Part of a small language model's weights: biases, 5804 steps.
Each number is 500 + 40 x the weight over the matrix's rms, rounded and kept within 0 to 999. Layers, rows and columns count from 0. Numbers have three digits each.

# layer 2 attention output (transposed), 512x512, rms 0.0258, rows 68-127, columns 192-255
473426514482495473524486483507508520480516531492492529539481460469409559521503489485451540550457442525499528466488494473532534480528475534566494540497413521535520539401549482515575399540499491
513485514524509496506509491532446462502510468550504509491514475514503461500544536469508483466534524483503495530528530503486500502451496477543505568517512517505491446545545461391449530412509476
518441491494500536513475468526493478460506489532466519496499443465409578501532495483493563562504486487570472470484480466517593522514467572549472566462462553563484503441580401450574420496529530
536524543492531532504567524557454515383531499480525474475470483491514506439424487441614466481603482507428471483494612550503511442457457488444465514456525440518505510435394516553475559503542497
508498489435499531512440503487481467524477501477481510502544529510477478505470529506441488486464505501550510460504467509532445535561477521483530494459514487520523474521519477485474482525502467
481510459477506504517529460477517534470490479477541492446461530558485478508492516512466521515538533510519541459520519506476504439476550475467504487472483511484536499471425620576589478486469497
528477491507488434465541465543521491501530490497470477475527485477500463492445433511503517465479518513486537498442495504422458497460476531530558428465515430455487488512558542545391506523556586
473449421559538560504532564498554526499551515538516493505531445523433511523488451445540546565421587510502485491473507463460549466463423592485512528440508543505487594425522446610558484522461565
497501467499503506437458492488458516505479568531456477530512493473495523499556434503542510526527514497594391480463524529481507606561435552519519560511576427458526527476473436486479530538536541
495488469513501509489521476510542492468496520503556515471446507515453533493513522481522562542504510509483496530467519473505534482523495571489461539465469507519503547448454502551588548515467478
460513490476431517588454531504499469541460486554503485532451516601516499471468569535429463457449476530468522492588506512573459455464451482491512506507469508521498470529491481459443532503430502
486486516516492479503509494523515545479511522462541523487468491501483472471560534513554475476511481482527501457484517523465474481502518479486498511473505482523514545467438537566584539438528464
513521463490465581541497510446507501468527481547461519462461549497472511548518535504474472527488532503463524537520461478493449508590454487493511497472529553535516524576506480497477556445437424
517499529475508455528543489536475493459466434549496510491458506503551464480480522526457460458576508521466548500548533489530485421456546469541522470529492534527506451532532512464477508470476505
511501478535532524475507463490454479460499397565514511426549508455531520468527471456532530520537572501524446518503476510511511544402491560509435496511538464460519457533502488465428557523536547
494513521508472543504499485542481503476464483523483536490448498440421558514591526553516490519571520570595506470522506457519528481470466508610474569488466487540529505470505478436567457478533534
479549530570526585487493527460533495491515477524472500523544553523541534499495504560535427494442526500496496536518508494528480524488472483404453503481530494493514484540501445580485557489472531
420466500488497479553459499475540485548443512504493503529498566537509477525494571522441505513484479551479546449531494511563483432549518501436510514450421517475483535470490533548582467545472414
481541475463564493518502487452542484563510450487550519417510527544494565509518476467444603476509541497540505495502430429525535458423575547463462542484437576449496521410473569537587463527433441
489511442505484450479515470470495500515476489533492504513495524531496511498547534513557584556566518526501473525503545529490539545471510569463486511481494468456474536519429487515484596477491522
500507486561527472492563482481447496456479501509479473511511498545551451503498502489557478489584529496447479551502561553489500512517520458457552460524548513485477477581425499466439542457529536
516493477487460508498478477460504500521489566537462475492472477491465544536544510502497546529504490490465489511507520508507555522530437511522501540491486487486479547495486473487541509560463517
503469503533536454501489522530536481534539503582499485506545477491546469517498481461484515468502492497477501526473514519482511471446461558503524504496509511467499483504605441527427484459502508
459446498479505546516470522505492508477516550474478493548536439454541518479479473493506490542453432470521479457508503550545489574523468480484485518517531475524491520448481435480512502514535505
532528467474480525491487531489463516442530495497404473513550509441515476530497403511556496555556524484495451503517467532470462602574517509514561469518572494494544466596505452461425549461560525
479497462478533541555490542493491483481487516512488483523532506552544460509481520516465484475553535512512486475538478505503512464554495497495577513505511556516526500545466458484535495407482488
495529532514497529503523558537524503425531484548517501585460477516539488461539516521529470450553447491491465524528555531536558453484511467434473547531504532565542532478497438555543525432479518
523456527567495463502516451494481521424502536544525509461478442507476480506527536493480467543456442456450549531462513507520449520497499478537442425533503514514542470505571502503496553452479489
569546515499485487491492511473496530425448517512515510511474547481502486522527472494492531451541501480476473523486481502487431489573523536520522435502552511522510455597552455513484525514481508
472515510518452473527535476483517513532509490508484498539415516528470538546533531484472550536520472499414469570533492454566566505516494466546507490551466592449495515566510443467535537500420442
519532521535521516482482514479492480458504445577506503511493508532554485467519514449522509428546508456510423515507511500495514478421530518441453552510548483496506451500502475495448573503487503
484484503527486475516521471473505505534515558452508552470488512492485482492479535457500491502460471484448529521477461513459445518580520498430457496449490516510462544490475500527510515504540431
522516479479504511496564487510530509497501496453503486478490513461467456503479474558506478541502559499484564470498485494456493451520525453521551480518491523502481536486460548530558433515480498
495492515473470517475466502512551513484498529509494498524487515490509542471466467542448469481416463504525500470471468493528420514561481516483477466479537445551512520478557488579497486582511571
497492439452487486541552511442506521458494514495486489487514462537509482523436482484479544584474498476415533542519476524495515461551482479523552414556527587525496534563430509481502509546450544
529468495473462494550440541467492496474527551525436526547488459437536444511532495508449469485440413410487472530496456542492460579570499469460501464540545533523541508525555418472469544469473464
550485480515506475444568505513446506466528453505527494465524493501524446529475442462542482456517542508459497536505527505456475466433531469440502454497505480414516452542480617515445489493525508
514514484546511471478538508508491505499490455495564482489535562528585444476480507478538502475552520489461482524480542530478481524473527475400502433502557460443490487531425530546407584491490526
494543492445521520490493486460459530480479471443501497464517526580452483533454472467500523497506539502501507463535473474491472437504534493515535500510513518503527463546462576488500520523495459
494494499470494460506503517507526519539523557416453501520556458514463450515441435552524477496418491529508510497470470534433481514552508476512586423512517491521480522518516519502490452470552519
461540476531532433505500448508457514538410483450496491486526568500534538479484506539529532481631521558532465501520551538495529514496531488482544525481471470468439456514406503455489534519582520
464460514462495527509449512472534481526514550458444500551500476507512558493465510556412491514450446479550491456483486514565487584585477456473469466556525505552494532462543476514546480557465516
537559517528497600492499523502496480452487450515523504484519541483549505462500524501535446480530535467540459520492507506521490522448492484402427509483561475502519480499457481534466588491476503
474462466508495509526473521482508486547534511472479548506547483426520511517538480522440475524405472464543498514473445510526429639556504498482455495534520538509549554472583446481487525498467446
514551464462492554523477513464500506456486512492498496510482533506522519482502481507479492503512516479507472503518490525502487540525507529474484470488548459489545504530426527525496560520477531
499464396561486535531523466459544486499511533523453528470519508489449520552499552493545512611475549556495549481503521466498521560558443509479486544463441498500517570486469505498545510510464506
510482530586497462477489498529489501456470499550510492496494473503501473507556530503553498474522472533501485515498541490502546447471502511530493510485460499503485454482525501515530474422520518
504521492532467543488524529494560497491481530502471521559476504493489554505527511556517445533446473554550513501507530506554499577561478493445463497499549489561497535510477471530545501525473571
512479521498491483469495509509525461561452526518424515567496507486524500505548506530478514448443519485506506458514428441501445524549503490484544557500475513489423526511557485469516435529479483
534510555520489434489496472519517520474489490485472483464473505460510517450443459565524488464547434513481499513493505543493530488538526436451544471534513517533423451492509514536520435511574538
511501522542536483503483499488488503463451493532508504496490453550497539500521548481538553479531466517502491495489526481562607422469511519495472515506487539543469477458482468521570471480480517
497479494508517508450511506503490467501528496493490494499519450500450508517547477466524561528467515503544455456521505464530539541442493554513445556554486486468515537445497513487526476559485518
559507514534504572472525507487475503416525498475501499493532481481454487489470500510573438573507529483496496502479546502480540517537494494518453482459494478541496472517484477558566470484547536
527489516458517548537459547508490477441472527550456485541496495483528486478483541524484438465521490504508495446485515516547452510561440489550505503490566482575515491536539420485459516500462497
466456533543497482447478509500521510556578489496473496535533495517473531571497454455488516517399492527504484501481478442495488540442450516514477485492476481475555509491632515504471489535488476
545488511503529493506514522508487450485519436554479470497525479569535479480443498472512521418476511498451506531523508492513498473424505503413461481533484521497497474522517542486427506518465509
471539497500501524538536544527510509515488469487485488558495550554551456492550566578513435455573507558514500499539548538518500505508526415430530537542506531553511516553423502488496524433500503
491503463444538485488528517484447515482494455452519506510566518529489461558533436438509561535476536475463454519497461493494491502446525558483517475500499540430550543500467546470449569491473484
487440514484503432442523493534524485514484532465508482528515517496561470487453462495499448427508463523485533490460510536468441477509497462430560439458518421470470512511471617542497472540576513
532513474427488573501488490484534474492532480528523506474451522474521515480490513493438476432451526474529543467489464461503425502495485523432452491457488478475502545480512567584515485496444459
# layer 2 attention value, 512x512, rms 0.0308, rows 69-127, columns 192-255
441491478525477572519525461469507386559508494519526570520492524500504523474500491493520562493492492512466506486456511527489507495494597527486497508498491513567551498511493490564508451496427514
498507503501526551523516472507513455530494498481445521507501503491569416519505516563486480524478519481510494495479462496505488520490450528480503474512532510456551493522464502497495521525501458
537503505488490475493540559494479578515504494517514388530501494494534510597481493499508445494396527501532493582513507534501502520489597519507504527502493542537392503485520491518502476556544477
504515520543484467484546486488522454503526486508559463510489534456480519502483513493532566476510508474517504510469528521507510498485562529499504571501524493469504486538517516458509495513525513
552486527572531470496472563532489565455461506521422486492533522530499519491516451466531481499506480497516528525558519474508506507494479468511491433507475457475452485521498493474497486482521534
479513493471480547504428523504461485488447504487485498487448475489502550491536538469420456486516477529488429562517472573519511494495548531525502574494511464558564508500488503401495496493458464
502514495463535455481458511533462530483486508470544495512485453546473424588495617578441475506506528435568412490489513426497516492514537498521502387501537544514430508444475507403503528546546524
482513480494487532543549502427514490504507499529515519502469459511493443517486545488477487489456508463456542549522447481495543469496606438506504453505444484518412492484528507476488491463530512
528505529539487455510519490511518621427459499492467466493556540507517476524461508523455457520486466501543501468522540507487507508498385469518499410502495485454398496535497521523504512489511530
506502533544522475465601483506481426455514501533540504517586549492375511540521511439494489507549496499536516518490473505503483529505482518449492511504483513518513498430498488487507490444582497
502505528512529474507474508482495561475495486541463489512507518480500564574466466492490503517473544533483507543544463535494513482517507483525500490490451418454436485530507504570500476516492510
507503569487500444488497484517460455473490500470532539498521500502491507504494536472522513481541521516529560427484516474498492557475512512511497493496427484528509492531469498496512487564466517
477487459493444509507535489505521477482480486486483532516521516511501554512540474447490511534515478542517503525471462552482483544492469494491514601493492516544549523518488504546491499462489473
494501526473433527528482472517564473519510484456445542512491472470482473488503571533483507505522474456470474519502497487487518456486506468484509495484509465574541501480499514519499528493459480
495491478496444482531554428457499445470439495509387513489512543481513505503498490571458590516495459484468481554526418510499496520485464504407498529501540533434546519545527494494501505472416477
550500489532498451486563493560495505529492497531528481499502508472406528421481510549468594510523447479503479434536477514492502432514425528492487514493475478457554506432522495489488485513534483
546486534532476509452510478549471491492471497534556418491567564513501534464491506416559512503515517516488452547469528548462500538492530476504501513499549528526575494530499502493496516479431501
541498479485502453495387547558508566463451496499426467502544502532527424503495489463495422537485499464533540485499553462490494529508445446559492410501536485542496500624503485471493550511528557
597502470574507580474527496487550518482458509480470532501529509468556453480481464501465525495505488502474497506493526488484494478487345467520508440498479475471444504502503514530488455449533504
501503560535511510482503524490492526585581511481525562499492492453510495513515522438583444501507486457482544457495519531501499467498521475531491452499441509517393489415541494523502476544495496
507513526554598525510569468477503470477507503515526501492567485512489466541444539468506436476526534486519539453576471555496503535493510502527496456483511479503442483499503501468493461479514510
460489462466459611498448494539461457489498514479550542497476459529452494469501546459462463492474485561489459505424476494496477504496649535477511542518520533585598517511474491462515523520458491
465519551453563467500563534452545476562553498513521483511508473483460454503483504539569445519468592505483547538526441518506519476502504502485502482494458535512411490402502514505491482502541493
510491495431502492445550526500501506549516501490518499483426432469499499486493506553511546481469562521474550508487523480487517483490441515494487520506459533535441494462496510549495471576517469
483473503540487448470494483484513493537597503477529515495480504483467501528506500475564503504504513483501485551433523469508502507497591509484505527508496539532478488468517487495499513519491557
507485389503469560513496547525478605516462502483478492528453470492458504496499457500581519525450526545515557461484466536479497506494439519507501465510497500453494509466474510516502482514529454
434501547464485512502550489497476550543366503512499557492535508484432544478467472441503469501555494585522650420492469510499509529508483504522493518514417430467458505518476501536506495502517450
495500449469439466497539457496491503481526503449454562496512491513496554528502508501434528498493465534513591454475506507498492516496437504471519606506514487404520509506481507519504512512511472
551507443497542505501527507540513509469462493511551573494581543534508521519488539480481499500546519508505631413540544518491500553500340481466498481498455539571463494483491510535488446501529536
536494492421455536501541495520503455551554507480506530538481508488409519520493510480517449505509520531523560430455472530509494485515489477486506490515494510515528499495476496472500518479513478
533506615498535498466497517505506486490471488489515502500524511492557453570484499529525478481452511516493504440501520483486511514507558503528500475508495444468489505547503511512498498572449535
495504471551511441524410536457480538457488496480411523476524523527565486564480478471470493523497475453518425519553498471525501500490466497536502483486481464508440502543525515497515505524465526
497499570465514389564546504506484498433459492514540473503485504519421507530491582525446477500459518544511466519514483559499500504518490522485514561506532507457548504504490510433522523457520412
462502515529533469476451528491501523511504521431484546503534464504491507538548499504488464487545539482562477435550534399522506528494405533502498481491493483486389505440523481486498513458630502
523508378417549534446531506495502383567537517473610558502509426507476520467491506473495486477501561612498627309456478487501519504496509531499507540504428470476483499550450508489509487541516490
463519539455502530494434544514500502548527511496449503499476474526463544472516461471531461489475498491448517525486502500504497524498595482580484541485491488621530512480494506481499508556483500
532494465502485467520486520516484580497471502473505501511499499495496553479490504468523484481507475502520476532501547463479506459497509491534483528480447492535489498469525499464502479486506493
516486584534475476469481514523488483484502498532480496501488506487545516498524465498478521493541498474522559538497567475529485510487499485484488484509477484489506497479497486467503474497539536
446514499514557540461424560511510513527505523478540505508446467476555515483550464519455492486459506481465492554517478462539492459498468518544509555514508499452433501452521504444517457529557497
581502498533463521499526510507578537507498499530461474480497548472560453506518469463553478525424490418419460591496486476480493473490460465448493462512530527513508496481555498515485486459456532
503508558493490446523503537474520543501503498546482480498493502468439453458515539432513469509482552529528508473505483492506496475496457532501507484498477524440539495495522486495498515402615480
564492488480519401536506501518515511476490498490463489511508514470486526533506474528499504515461462485496473494525519522503506474516489499496496486489439490489503490524501501478498485546470480
525490493412500502466467515499544510508495515485547542491479478497481460444493530516528532531505553526479574394466467393497545462507458479511490513491430512479465494560496518502503518519525501
550512479506517421508555502505523479483535482509470483490503497497499518504501476529501535494484510503511468499561505458521513478487461495501523511511472506464461496470483505497481460472519493
537499578516572504455512473493467512529539495516530510486491495523547479486454559506557501475542539411479488434473507520495516523482486496544483419493499543473400493479521493451507531544517469
495503412453482585456530475523474504549489496487498483514489477490440581480507457460471474521499487549493518479443447571470481534489536516505505513525575525502540508490493499478497504491478463
473509506527491450537537466436502542462498488507495494516462512490418515447518528593454596510495501478509455499507459476504497449500334503512504497500520509422454506419518498507510502463555429
478521481484532488532538440432495432509589494506550475501481503501493423570475532459460496517563479481515438495478473552473509458513516480536495473488550515505556499522520501489498502522456520
515503453465508539494490511530451524495457513460495507488467472493533511516519498471489408508440502553513494464466453520509470510505493572526497521514584470473526503513525496445505542495527416
505504470510468502461530475501494476529526486476506499504544520510520532534513493504437427519523479526534554487436520565493468488492450484499506503517571493455500499479485487521508512445571498
491494486473547507505485520469475529540536506532498457511480458508491452495478483516500477527507509401523556511517476488501507486505500446559504396484460451489452489488516496478497512513531495
514498511512531459500544527540542552522502506468413498492479519457584533548485474567534541478469488507499455510551501536526493461492459526537489461510488435418431498433479501529500480572508463
473516522528459441510616454459483469506543498520566486516489546495444507530506561475512556502500482494524490520503481512497497484501579522469500565516444531498508504479508493520502489499537467
489513542457522539468453522576478491492488495549570506498456473542426472431473562521465499491549516494496549502495487538496494505504534498493505551494518541526613511501471492424496484501500484
488493479474515488481476528553462464541600492481545500519496497511424532449522467468500454503522511509544543448460543512497489519500472536543500507497529522551553517463479482469512518440587503
532502463546431474486510494460484527499558510490470500507481526451469544470504429468610578533495488478478518530487533440507501489516477494503499520498487512484494498476534492530504488491451524
512493419447472518495448543545526538510439488488498517506463466502513490487515407547466512487558537457527560563474582450507519526492469456522497505489401503524460497571487510470499477507506582
461509565520472499521438509494488538491540503519490442486448501466489496483508487526517490502480497512448432585493500565502503471497600511543500541503545528538572493475517506481500510469405467
540494471519513432518506504547512431454504502544479410492508509521440473505462494498483484502500505556522476455541498554501518475502512499563487494493455483559544519567439508466497515481489540
# layer 2 attention query, 512x512, rms 0.0225, rows 128-175, columns 192-255
644523550572406509636565577499516367430542520409420615471460485547458576331528435424456468514392586546573524447427498500510522532478470415534493461498578431529527498469457521418495608564449610
571530503588479463538561466447520457566639403469520558463456486532469427426504542467394444546498445564527496490397504422534482519503542428474512431518534491419462533559492496543504533516525533
530527482453504526593564543486559545588467480540502584521508492474531412486497527379449393537426463487516551448321364473540462522487499474556491516537483490532437490535456529497466482523453486
438507459494490549503409466574520503514488496478373461506557531463568410559548385546675504480478584542640466594673485418479536583512458599508521463466464482553493484428494490549527370512448437
595497494424641421491498511513548549481507527498461441532323477533432582497453437461446526520523458386581507522511524483476511469482385477512486479503555470566488490556503439432473560516515568
453512467456443549491716456447530546624544488546494621478506497509473564478493498427382551504544512477520556495338454439514466422505494396559528526533552527446437514509414495534501496470486528
599525493499450360523470421500501446335573513569506451468514503456398490443462426534544486511464575514592496522534411501519502636497439466435511511510529463564526485492547438389536541459473595
468515461364584509531480590474555440529611506413511587502600381514489544448542405470409492491466529401471533496458540489515515395496513522617483415494488520477441517474504540449460541574470489
486492508438576481605465528323543568524520472452509518525387492444467510515509789531471554487566411501515472551450552437536488467484495386399505439492453490405453525487455483544502566591381435
455481566589492501445409478452521442416522498594585436532467465492460440481450472570559510474531507489571440479503406613492468511500491477440551521501559504407598477442514416556513489473499509
395493510484425439486513514527601499570496507493570488597478583487475581535512561503510449486570526524576447521526544513518460566500394522510511505504566480509420490473582519434452537521492531
555494503584479425498467456594410457447525508514544510466540496597530461439453528482414469485476519559507506444486499511475492541505469536466501574508456474492561500568443468467520490433552511
444495540440557539395472431511522571554514486644634430580436584558481326530430500541553506518615432461537507443469436561478480475509465463601497588484558526469500490563532448578482403455509540
507522520499585432535487488428470542516496489468444522485474527497413538533523523523414504468499497467389474565494549511498468464496559480471484451509480476469499521519508529515495433513449446
497492398363484483630599526645381422662528476397450679430610507460432521474557477453381475532400479603457611511364538377496434466503548536514515635510400601598409483507469591566518421462414607
407518498499454479491503527474552532549449542451418518530542480374536475526470458437531444467535673510475476559507608486559550499465565494455505409517491487555471494399489498404511519547476404
577477574541561538494401549440501605647410510569309502469364537511493597510577702416491554522520557438465468403478533482467545549505514526438500519487402559445563485481467508507519537512453487
486495484482553505531440525398490515428460457588441383516320444496522459531471680529522570484543516519540436520569466490545497566502544476367511442482466520495602518511486463522521500545530486
536471514430568457484582607516542484451563477466517460474620471378548354421491475505547511521473604551485492520420548502521457443502675416515483546535585490517509491511448529692484512571486670
364491571459391436404574394548484558481314524646366389555539517377522523600462515430433549530653540427511441484478522490506514519497564449358512417484616480592472482518544448552518593545302435
495501474459500552464502522469648507574528492464476520529506444490523451486461421477503516505546515451496488473531506552531535456502450550553494503495631466521508496507482517466460532573457497
493480499546603477516436527444575521566454519507417555464498499480495439521421481500460438471501636524472508461628603360502493668465523496408513491482411512479481495556421489551515387494580430
436481493470340672581607570402466574503301474618479364547402518347657327438553571521517489508545439582422550582474476610570487438521631377425487530515635429510463536447502495621467509616488453
389501544510422538414493520491532493545533475547523499481665444525537375521479441536484517492512410447411443457477543555492514358512583496583515534498644518524462510526501519603496547510481466
398500451563528477442457509490480569652380529494527537562362526425551688525545588441436400578651328559419567450501643492510475454468354512522484481530455452420401504576476466453471477428514379
498487582489600413444459441435453393411525487437561533460482476612378511527449468573516535502467616463543495476465482545495500529514574501487489446495536498550643494555528517402549518488442435
430483477366584507527485551461489550500479514578547399618409541540406544575521564590610546473536453438473551460443395532483569422500472533520507499477501681512509499496550523471466602487462538
575517505507512504437362464524455542540445484608289471473323431539500548575481519444395435509501613584518494479563444395507492526539535397401502524527492543577605518484434477485515474497536573
482522507481511505467516529481583490516577538420672556477641483523496477453485420506547480492440538468485505558457564505493536527488481553543494524498579512487453479523465524425461548543548441
506477496484518517455495450584547423439492496481539445484495485568428568562511659575505656429539445441394362449602558540473508448515467521451486517467556532464593536550518463581510474496504517
588462479464651601412474450570425432362609484518431468510467494482555369450448507535542650509492486489500476543533589443490521461500555498494464529515552483447535496578462491657501491515517557
538502486451432494602510625493574460518514529485539444527564454448385405520499471525576636476446443411543435475496468479525520500513504480501524451519524510540393499503572520571487549501489499
428488483440581550432443473430509499518420515453515426591449529453531484527498482522536509508639472435451395462544577544550563448468549535563482405511568494510503502542529475520478511523462437
537496550369573515516497554462505447613464580423440575529451596469430668463600572303547435537469565552485614437431532515519562506529445604514475511516550472534464480503490515495491593507378542
422503474394497469483497545438551584507550524603538451615449501461500398460493439496534465516510579425478524584499401386547508509482557413504495489497567544561465535443444472543451571533566444
582477580491596417477449439340433519515358515563277421455380663417613477532452656408497403539514652577491533499602459540512506638501527480401486521523461453479539493550397501467542407412448590
459529485469544468549558487503480550605586523468598616486538477515483542528500445565371437511470557414400457607375533469538493405479571502557533511499553409492452473438452554393503489452507512
442509501453500588451405494532509478383589489464634507520529461579484396455524517559542635506469389473513418501436493497506540461470543568558512470494508585586570511544596505504484567547487361
509478481591530590507484448446561485479494521406541613588456517468517525503527607486478467541568436522441483494542552493517560424483459517563465384506473479439448495539441565530485469579436455
450482429533560561470459523545596607430532459523534470591398446600510423512544567557634507499503400510588430379450484422557525483479462549509519467498572517465576515485503485585440581554590424
463508461461570355425529424552417522400402517481532452527530561445459575516433390540521485509634395486551335511518615480491480415506485455485462476508603487541628508552557400518489526415474496
597482500407573485586520529328399476531505531513424511496463520498556493517500584420487532507389604500527558425435463434563541515511536460544514478503356595421546512459373510587557392510678543
372504491465538544470468555471460562635486526473482470524480525516538455548531469486510518455511487455430502497493496598530488449492513557603516518524515491496523517493502504551522485490464365
662498496551453484549593399498515562555485482485420578442495557521518493542526629516439507444473516550478562521588390521471461527528528545478500498483473397444522511491433525549518378495494605
478485452450465455538483442612521529507522453532445487454498404555539444432446413457512485537548733458557509521574538499509509585450463509416484548465499411540651532480493464586485455525539532
463474436415449491432522441599369481392410465499643462549636589468466453537447383631683475466404431469526483494575384589414516452522436568531522509425587515437568535478501473694507525420509431
452509466484496501544491547532551517472610533402568540541506465524489473548518400556544555497522464420547450535466545540562510413486460594597491507482548473555447499493485505405472554521483394
613505552621497498418461532471624392431691521620592589513484444631447515582555572466418509522445540588430434484356466434447542435516581408565517516522615682512435476574524520449479759611459575
# layer 2 attention key, 512x512, rms 0.0195, rows 128-174, columns 192-255
495537467461585476483485456518458482455491330481549455512487495478556497552508610550528451549476472469393519549506474571576573396404478460509459506583499468499456497483476440472544361591480457
468545485419491486496494521467526549467428598529505491513497500508515490505438553521482491431432580560528538511491470546461487515606498478459595510459461451487510388474465595493360486505491503
416413485543471509399550543438551490520461581469442493506415448536487513501525477578480487446505583620528492572468567480530547537567454603455484449556469470393521437501551540539540553540506532
503566539437642446608512453506418504501560423577550499460522516534466433455385492510508567448517534476458483500459472509446416485401535479408453521466509542494585555545471513491468616565583498
407592537537411488422488447542539463424512478435534532500548486441461552523501619491487459589614508538480542502475543530588586592535503508539634512609535563531411463440476466385507353491438435
493503497564543459529426520530527482428409385390520534509466531486558558473440520530522475459540499518419496579601544519516468457279433535526435491523501419574482517496503492606524412604453445
468492572449573502592457427480432568517543305473541467519484542447496499461474567514515558545565469451385504488527502509569429425421559476496498517588504484529531574512422375621561397541531429
540527465572453586368549588541564469442470657425389491493459429508539511529577408488459436571463450575511561428507525490530612464532409478551522446602521530491446416488556519449472509550483534
466535459493475534381506537484530501542506636464492492496538493600462584489497464452446439418439553535515507463558449577441511569557523523603474523489466415500512483444593599385410502399497536
481319537468497481573514433506484557493503456564561438516474539485472561467551565496537565438532556449478598503571494510471439564593524471550600488407471550554455416513446591595632492379507467
483522425527496509471530473537466480455531556368510532516447436480434609537609510477442487557533461415469479528525536481548673489508500506561544470590453570501464517457551411374606470511501470
472534539451555502562487465430518515504501503599470486495523514497531469520464461503578521430492510514499516521498395516462399510496556448437465497414526496484476509487485524551417490540498435
499441540601416544526498550510528521441492592565454546497480484540494574476530478467497506450635374453528499573564521481386414637440535658529505503372511578556457635499558539502509534389533412
508619492487400478520490546508499521533478555465410535466491530495550472472404475494500508497494446540560483453451501500476467480471487458486414479486479477511507573531478478472310576518498509
529543581587502511483399536483638490454492470577444460498436501520561304423444465527654507410434581458478492555513398563453424526440455388464428423528469427453647491441423463525368514646551497
560539465456508499499565506540407465509536435418489544449477514424506522484532409486410496613527430463475491506470553483571624406505465529571448505640488545496518553538473431501507502534509518
514529472495592453481600505363480487540469531564468521555560554512484463508341464520370579447438520589559524504355448543475380454524497545437460535540519432427571551542570488567398548360514537
464492535458547475552501430447471542555501537571514497523561551534416469482397510461518530378467623571497555467515473494405386524607564538496513541498507449436535466516515561554519503383510485
555491461503535536474431484506486463505497345444499503506481486497531479457444491559549512480484485486440503463465468512554507447398473482522413448526498479470545550505484437518585461559467482
441534478519605458517448456463386511515521481389583554492483488481466570458553509461399553606508511497543449541406589471607587460533449534596537530625518516434518541483441391461537463475537527
510484449543472519389559528528505443449503542430523528479475472502500614538626499492445443587492455487471480504490522491538617508564471511521465489536507545522377490474554493389527472468484524
507481464466396456438549421490522479569522430547511469508579583477545381453497418535551479410475480507491480512415453498464445426511545536481410520547537497508558506507578507553455657474460525
533464365404503484347513547518485488617587465478546622531449476535467616454470513522435492466398733446455461505508500442471418590518488399456485528431545429403478403400412510632550480460533563
523434440538474567442499569527591461448493566443453512490442472499499595496647404502439432557496441543567496503465475455544550489566445594583552512493480552536464493500535534384507539456500550
473524467531428480364537484528477426490528594441514521483542448506427539528605476429451436577566489467519437541477511515478657572599493469582597453486558608594462448445532509416452450480483510
550483589569441487576540528486485561428479511594436462527460511499569487572529507489474479386477369486537533517507555522517513477505470503522484579487442542485479500569476503453397553470472469
547494524550443509560540534507543486548530559454483588535457524523432596560516467428488487506496438428570435528598528465437402560517501594470399501455523482416428592551582450522595498374524483
504479591411640394565573471360454508546552526633485463538511606523458389420365538549524588432440575562505596482430434543454374572613537565383588522470489449342561405546501575626405543437513472
491521424514471541453533510586540475393484565384467446484478435520544573588651434513453452574502399516516455479488502498581649488498439486566528464573487528535442489460542492411518530517502543
539536536531513498552451443472553519449526509459493508500541482417508544493446488415524501506549456453470523467558457494471480602431600470575532480465526509565429530537424531459506430483459443
605578493453484488540473499515431500564455408508488554498528545482511508487467525471526536503507520496371494480450485534523474494419535459507485467472446477460523580470473460463484479546494521
483550443455487522423557544526495499505549537401533547492487447422509613509592475467448425598544518462465518502526551453607617440493476577592497515626503516497574535469463451398516536518500493
569575485559407563425566599540502473468522580448473608470504490472466610554570442444449443605518368501520481486505571504506637509516471521571419491504519553531405575483505475384470514487472501
555513446524503506396535524581430452476518565465484498493472414468505507512532510529424476652512397425538479538440526555574597551572440414534604464577507594438484484507488473437453453530525456
540583482372384487473490462556481487512469471414512540496461460476454596523501433472531533483491602537511455496589557472548557552493498568516425475631511493347395459462524420473624578499514527
512442559441611466593585461485362490617548399576541558489539558534448368457366485658540680441409502563615498527288498535509380413627529534393489513504529487306649509578496501614433597442567446
547430524487312491468445561542475520511482561395409552454417542462667450477552395484537501480420400480563459516524528526496467484507417386472454406470484503517490537541564415599406548590517419
507581524481492524522519510456509553494455571499405517496519489491473581576530425430453431495514519589475486428591554452473519522539565569539549497499507507536453518491472561455437533488458545
490553419511430557416539633537528490474466535436510484471522508509519543546616494470455459516447456492455414513501585495528606464352515535539370462513493523592447566434603446412515462521488559
494594547416462493477502508425496502499455554559498514509553553542411564519417499382434473390563615559505537522495510507382457622487597558482444538461477491498429503525521481468507513464465546
420618592592436527492401423517546469431542492370561559444566537439498563532498511485521521584646473468443490502508573532585616589369471432611557507558435541596381569470441347371397459598419490
569495505527512543581538561524474543517441474558480526524494535542501404441419504601524586410562467509530596471521518546361384417457464530473478531464549462515627583587444523556462614467467492
526483481553423535437531548547532451465503656529432555468456413489504563480515451484473448541504433505584508511526535517453558511629452561491510497396491572498449478507524628424391592490525522
493499494507577425527478531422525454549518475464425576511495510535579480488395496572542584473379543494574515514482433534507436488437454408370448501430423463439534537552527542544480597517493483
624540529462570488476432412472585476384555353485520487482582602558452461543406561544640480392497483484392498508474428525499445538407504412406511517485394502477426472461418551455494396581559579
559552578558281560663496444494574490478500512466599548499449514558492572449560481502573557417559477460533421540541561482485401647420454468476504597385483505492395469454508561374460484487539512
507454508559429563421522511530501425472467666448445587475457461522505627543641425415409418580538410471532466515535526511480642515600483487569531476498475556560467466496545514405468509496460529